{"n_head": 2, "n_kv_head": 2, "head_dim": 64, "d_mlp": 320, "norm_place": "pre", "tie_embeddings": true, "parallel_block": false, "init_std_qkv": 0.0269, "init_std_o": 0.0269, "lr": 0.00574, "lr_head": 0.00673, "grad_clip": 1.0, "schedule": "wsd", "decay_fraction": 0.707, "steps": 4725}
Each number is 128 + 24 x the weight over its row's rms, rounded and kept within 0 to 255. Layers, rows and columns count from 0. Numbers have three digits each. The size before them is the row's rms in percent of the matrix's.

# down: layer 8 MLP down (transposed), 320x128, rms 0.19, rows 156-172, columns 0-127
# gate: layer 8 MLP gate, 320x128, rms 0.255, rows 157-172, columns 0-127
# up: layer 8 MLP up, 320x128, rms 0.243, rows 157-172, columns 0-127
down156 095:177142135090144082095135105132094080133112119150137115092140114143127146162137117179148145129150171116118152157130167138162138100151116128053106075130110070161118130177125103121128153126126116146171154114173122150122151130168133113180133132109094138111107126107147119130141125153099140124137128129104139120113136085181136149132142128144100137138140112130129088141134135134148168126109
gate157 094:145130151090138071076160141125140147121111103131171100121096159095101101140130106131170093137147130137117130138136179144129139102141139103142107133166089152158108104097145129137102120178121117110105133072120100127132156115110120148128122119116160106149140146117116156147131130149107143086126069106151111095106132119117133129131159101170145122117126109108103149072146108127190123164152
up157 092:163150143113136083102129149096122131121125149133119151170130154122095132109097133119108083128121122115120134094097137073113091089097131141118151115152171092091133103143115096136178120096139101075139115129132106167105111135117153131117143105173171162119149121164081136111120163120129129136135133138136115176067103139124134105129165162144145166112134143146140117154156147108113138090151
down157 101:169142126150128166157144117110141132113107108126115138124129107150135124147160151149081155140093107117125163170150132150096132141158119152147154133156094148115176167190126144142153155139141145166079081096106140148126096146085141136152167119129159114110126116121156150155124137166151093116173128124103142147131077145101113146141090119130149075105112122147131121095156139147145128161120
gate158 106:120109119089144156161119165173143125173117130086124101094190126125109159118165114180151182126113142134151148096146114094162181135120130129117145127124143118104146132153184165149105173111118145089147101123118168140128133148144125138140179095175122118130114118139148072128124125151105096127133094138149104111106127124114106123155133101124133080114128105121107140145093129137135134135115
up158 100:138077110156144118134186129138110154130143139157213117103123124144135146163109127145107104092114106112164119110116119132127131116116168108142145130126154120094172155124145136145124143138138181112139092142174112128113085113103149083134128150144130121111136099121160119127136129123140124149175073110136117107122142110129109089092160081172112116111168090145110170150142131123126161117134
down158 104:142134145103137106157108123138132132153126154143123132103151109119126121123141139114119151156151138126138123124153141118135088121153074146104106155125160173089130146137122136141075114101109143168179144128153110135132070145165134115131142132111084130154140112058123119103133158144146093073170133093159103155113050144140146137131131149136155160115111179121134131128139139160166142150119
gate159 103:118129095154116106103142104122162150139093147116132157151168115105111130141146156089114141092113134121159136098125132119132103086110120130123153134156132155106122129171113187133109106119078130109151141149140070108130099156104072126140165132130133124061133134142174101143163128147113112122108141168137129142115128140120131113138098084165193126125100144109121136121166119105120139172089
up159 098:115088154102116087095133134134095087110160111125144138128133119133130151127126141133145149096126131174165122160115166136099166099118140139106144119103141151077082175109131118160137172145153098138173143121121127127134165146110139171136116129113102120117173109107083120128139150123150134116172099116177079123082133146124114097093150114109088123100127146120082121143128086112134130159138
down159 107:143117135098106107139121117152093118120125128144135140161124154137127176108102149129133145121150132134145087151067131103184117095130156151144158149107153117086094152115158119167120139136119149095130088107169122157096132049174152114137107103097156156095129188146123117101124150112150142113110142091158141116125101171117148140141139152139134135124127143128135142155131099127154097168140
gate160 093:119096171134138109114136111133080139105105114153167159128149131096092158108165154154152160117145123123153117094121206132084076111179127124143109154102099135128132111104106097157145099109132091168091162120190097131118116114106130165131126151115150168110135097139081135102099125111097107129126153133136145112120142136108114097123134123122148123128082098112136138144114102143130140141137
up160 093:142124094141142106134070168124158152153140148122115134152126138157101099103074120145133154109123115128132115086091104135134123104130134176123122090066142111102127170125144154129118187109108143156114077149131127111124136137112156141172118094128130096147157114151118143155114165116102131108115154094079098076139130149140102117122142126135119120143141157113167162082155139105155137137106
down160 098:118129138108129148124151133139087116144154148140144139100147142157115131159135121114151111089138133183116130125151150117137123084147077150150138036122111146151126129102099100126126128115145127168155168089126145126139145119199127152151117131084108120123110156102127165134079160163141100109159089136133183127115128121108126091148147113155146115150104096157116104157104122138133115124113
gate161 101:142133093156089108093111108159102095150160158113121133101150105122150170121158104150148102125133090103088119089134126091132128120139126166118099106182149094110111132123139104136110103124092122129153128140145131164143203154138123142130108094127161106132140141146110133128081140106130141121127089172132167141097138101170146090132142175140154117160141134138145143119151129096176134130160
up161 110:165105126133134149148163073170100120121095140145096156149150136105145151127113146112168139099141149116101105109121113100139086092130139125108128128130149157152124114121097110096165119183119088141101096131122132145112111192143081115153112116127079087111111156132157153155145197115137131130144129130149109140098144141136129125106117132157091113122077105104103122137125131158093129134090
down161 095:155178151128135159192120125100141126131171124125131107103118129089161148159130157131139124124125094101149122105128138111167110158131123102102114129068127119075111137113162128152084112110164136089147124112201138153153154136086099133157153125121137123115079133110112107100110146138134140127142115120172121142128130094126121107122122144114141137142132120154101135058145104112070140139133
gate162 109:148137100169168110172078150107185083128098111116123135133125126156134122149143148113102136151095125144189164136142142145100132113131155165169136077130158153140115138145127086117095118132121155119147126144132101121124156144128154109130144108148118116134132128108151147141153172140109133071129104140135156119122113115123163124162179110075077097117105122125128170146130096128115122171140
up162 112:135132161124146118091118122101121123138107149108101099105077120105098160117140129149095122129099155132157098105137097086166169126095102140160121125117129127111105169120150087108111117135161108159094127114198111129106113052119136141084133144116136180122123136125132133118136110091123135134140147116147103128130122137146090170154084148141142092142132105177151136148146103104169134151143
down162 112:146113208127115118106158125138091152141111128102097098127136097158101115138081161130124103105120103150121117110137138156114149122128094148147130157121164123160099134137139126100150129073129163109079124109124114184099101150150119111124150100128134106123143128099106148138124098141132146126070144131155117153130135153134119106169117109121136155152148091060125137126092122148162085091129
gate163 095:133136149145171138141144118146126142163125129136125094110153101111108106129140056097086140129121133128132160161099102136132101137154205138158134102148155151126111119149167133134120153127150185103147189133122188110122133120125130134150098105108160108131115113098095114115138091119157160126128124121168122128093092123164120107164085136093101133125139160136114120116137119153110101149162
up163 103:102155134127113140107133136158167129118127120151125125114093137130158140059160168100170108154089101111099145122144128148134121137096102082148125133135105182141166136114078137115121118130112116158089119168169094114134091118123128132111161140133150100141128149120107141155154111112121135112116160103142084155115149126136124136125092103134174110090141090085176120127129150134122068127158
down163 106:104164139122162170146121152143162122135067122162142113106119132152151096116115113097073168132149116140140122110120158130128095128132137146094167146113132099124135091187106127139131116123134136158104119226102124137122145145154142107120156137115124108143141155149140098129147105165157094136129118130129140134143151129136149129079075090131157166132114143175146123150157127127121144103107
gate164 106:151129107145106143156125127095158133141129172114126124139087143142154120161154110068149109126134123149159109096192133118094138147121093130133141106083157122112134127159103114193108117107147104126136148150127128159115097141115088106121144081100108148144135137111134092111137085175093137115108165130140153125154118139128110139127149104119154148107140155186098103134150083134161164127108
up164 094:172123133124147088147146126122104152126133139105101131119130166115160148157126148126110101093136136131162113107157108154107156110099123109156152136124114077136142171102134135129165121148152144116118126142148113096135138119170144101121127117141114143160117151136142100117116075188112108139140055083099167136156124169139127120124142106162137109113136140124099110162120163132085160185082
down164 097:139140075117163142104152130139134124154112106116130164151125152069169139132151128106119135133083088101172143104092105126143132144148109149111120147128153069086105177153141142133129078171119122118135131124133078115091134146108113133132147114095113128093091125110121139121123121172106143123120135105137176122143132179155133129088130099122118150092159133169153089118158125098133103135106
gate165 103:159126147159139108110170183151113168125125120100124105158161147120108147142125072131124133119148142131140186109115115143104121132107123159125130152119132155103178112171112122124159162122129098141132146150138118178148143119162126117156150152111158142121155091083100121090133081117121129097124101108136143132148129141179104158103098135165118155088141145099120088105143101145146167105156
up165 097:158146107137117133128121166111109137143100119137133140128122143056128097150164114127141114088159145124093092120110116148154113145119166123131106107124100094122176104135112132103129131097048116107156151120179121169152125133141153081147112098157133135137112110122067118134123128143107127139183124147120116117119134142145132087152123137145148122075134137171134125121081118102151088135161
down165 107:103198135184139106190081116128118142090118121091121138190141103112120185135142145130168109120159132097132140153133133153107135136098114084164123103162139146141136119126100148089132126130172128147133099138098126101134128128093113153134113130128122151095113133123130104137173108122131115126145113132148143117096101147147126120157129142138134118133067145152122100121158161086119122084167
gate166 099:168117093109108108103121113141159117111111115124142129139129108138116147117124167113086168120145141112134141091100136129092120104140117125150127128090092106091150142117117138154133144111101111160143091114150180114117109179112142121133165140107160084125129136130111133139159091069154103121142153097081145123117132139086166080129101097183171110127124137094080162137094113127125127109102
up166 094:155128169150102135119155137089134123101156146122107148130147169141153158090156109169133146155120104121179121118150155096156102103115116078126156150149094175116131122129130126144155146165099093173133148108124114107138157085109146101133108151123095138142140127103135170152124105095184107152116135110154127066113164116120096139118139133102142132136166142094126128135130157149124130093167
down166 098:127111129156120147123186131105103100172124147141147095107138121152167136113113059126141120129102115152135078119184157125098152128172127099175138141123118103129134152135124168118135091140183121115100112135120109132132125136124084141096151150123138152131118128102157115146114144131104151123157122096123136125111197122154127109111138077134145088118109159090185109120165122125138120143105
gate167 100:097153136103147126091108165149079146113104149123095121144128144135132107137185135129182136131139143089083126163140111104143081061093183132103122123151130132109112148142115095125112132119138084103136096127165151112107091173122146125127139139138118149129145113108154125093124124141132139153128136114094129129122121112118133108177177194088149129102136090113109118142144137125157103111118
up167 105:188094137137140144146150179124144090117142137142145145105110082123153145133064102122156149121095143113099081121125105134166143148122104100129146116152101126169092164086136155147137114120146121100127117090152130125085154098120119140166202146145138164153104141129143109121193113140128124142121108137152125115114184131104125117129110106103115103138125123127141119110136170132129158103121
down167 104:123108113144159126098125104160132085102113118153099130100134147101140120114143151176125161112127130108128110136119134151145109088139133180159124153085143115154121129166154151125122146101133108116152115155142141114150123153114122101083131153143114177168126133102133185114173152137091174113110107134094094143135168121125132176128132093120102082142164124128162130133127071101119100087143
gate168 096:101111113149122147098107125123109137114131073098111141105124108136133148127113127096158157091135130123129146107171142112100117115169128122145160091130157141163150158113120116116153149118104149142149136074175123117110142097117142131201167104171197109111149122137148103098103158152145118122123106126093135129168120128134157132112136080122177159144162098102127138132127135152162104143104
up168 098:184142118104187162135123106161068114123087148145117122152142100152132124171134154094122112108151127107164153132125090116182166116124092124090133129073103113121138168098144134107125115131111109154147103138090114132132146152123150149130116143109111170110075132145132092134106135131112178139146134169120156156103114134114120112158146099128163090116155108139135115145120108150111121161148
down168 100:112096149144140119164092156164130135106112140116148118148151135170130120121137107135144085122137135137140175144124119144165141170081077124170128100100157122139102144120136121124134132115165130084132107123098130146172186124125163151114158156140133167136091079142126096149158144163115107146098149154128166124137120117168112101077106160111141109114132102124150121107108109156124155077127
gate169 101:110145083143156119092077118124161145106153126127127105102143123127124126110107141123169124081084102166168108107157091082114128110114157134169103127144125126090152121133111077114136116128141158150102157102144143134087086131119139151179117147123149125067110080137109114078142082112089131157139142118141156111147145139183117144152115150142143114107133142142115138142118120139139129114155
up169 109:122120100122153126122107134137126109133121108139124148104134149147125135085149098112105139143151137123091077117160102123132097098141157102098164130140160111122142144071169107142114141125136129172126127092156108135146098118155114130115086113135128136104130060155112147106124143186194148094160126112156082111127141112125077128125120110164127151099152170141114091114116096090120128124096
down169 108:098124164116134124131116124115101106138143136160120105117122119081146139126153124119109134115169142142108125129149122129145163087077096139145144130115148109125121136109138159160101170129157079107099145141166129200121111138131109122116149146186118116128131111145137171099164168147121159139106148148150113143144084116127105152117172124117132122125159152122164068137131093134088141123059
gate170 078:141163141106138122125115103127107144102139106142140150112098161121133132105172112133126163156108119064149084123138086131192141117158127138089146167117190142119141117126129089106099119132149140123152139104161110149114186094149103110113120125102138098145135115135126094165163145114136094129100138149145096108134111132129139107100106153109139117155116103122153099097128116106120082084074
up170 087:150148160131118118177167093128173138148136160129114126090127131135143140120121144146126119145166105155152157123131100087114088142139143144113135078122135085084162092161127143134145131129149066140126133173154137115116163129121119120172134103168110093090136138118118078102136117125120181108119156116156126103165129129126149145147119144154157170128126107100130127173139154102144130149178
down170 082:125160123133133129127152144144110148143117105129126110150134120131103133100155148129129141162143127159111099128136127158115118137167090109129153243161132165115122140136133145113139126161125146125120130131121140147108138121116111117106108132108184152134160103112139138161081155176144126141177146121144103127176116215107165107062136120117136125134128119139131115150152140125157125129101
gate171 109:116147131143130116138115136113123110124144145170127142121174119149128167104115127097090099097146150123124151147139134130131129122132102139111171120127155102121069101105079138115129104134138117131122135112144117178120125143163057119122126139111132117138181106116132134202151142170151122077121159149084122096154197138120102131178135163149120149104114112094135119138141166151119105125128
up171 097:139130114134089163127135126140142132132130131086180058152128125147101157139087119144126137140169103104109145112166151106140139134163127093148133115148150095113182102102097103124093078155173121156139115158110145106119108113118094124136124161110114157161129140104145106149118089179128119136161082119137127183152091146096124124143108126139113123107154122130118136161105174126125136101149
down171 097:117124179106097079139149145119127089116131166124120135108109117161124127161122124133128172122102107121110089147165082120129146135130156137146164105138100116163122147148110169093127091124171125146130122140159133117124145091114150067129140125139106137091131152120150127083170095139152131118094126108132127124144136135162139090134114152110112103153131091121093112074094077090126123137075
gate172 099:090101105089118094139134142132138165151131088118108135117118122160117129150145143089129117128111142121116170100158121115115155133161151138101116112132119176111104109154175133129129132135083132069117128149131126115133140146098166152109159163124149094131126172141085151152119139094114124113118166167137170128122134122094134110135102115127210160146088121167147142113127138154131171141176
up172 096:170133114142104149137140065096101120126109098075121128102127109119151123104133088181104122099167146115129144105129142124152123136119142148101091138116095086162132148124124122136115105122109129117151116155083143099100103122154114127086109119087137121110140140096129111155095139183153151114124141120152143149138108090100069093143079130127146116094077143114150129137140096142151117141085
down172 100:129150062166184145140137083100127132134153136123118129161124137119162116141085120111140094122121112120139150116131127122130150145163158136132151141161143131110191109132116110106135127189103113082085128113124117121105136101116099142108134132130104130148150170148109166132127115098100129145130085064122121127085141146165140136118121132125175124139097121160133123173168083142113114160152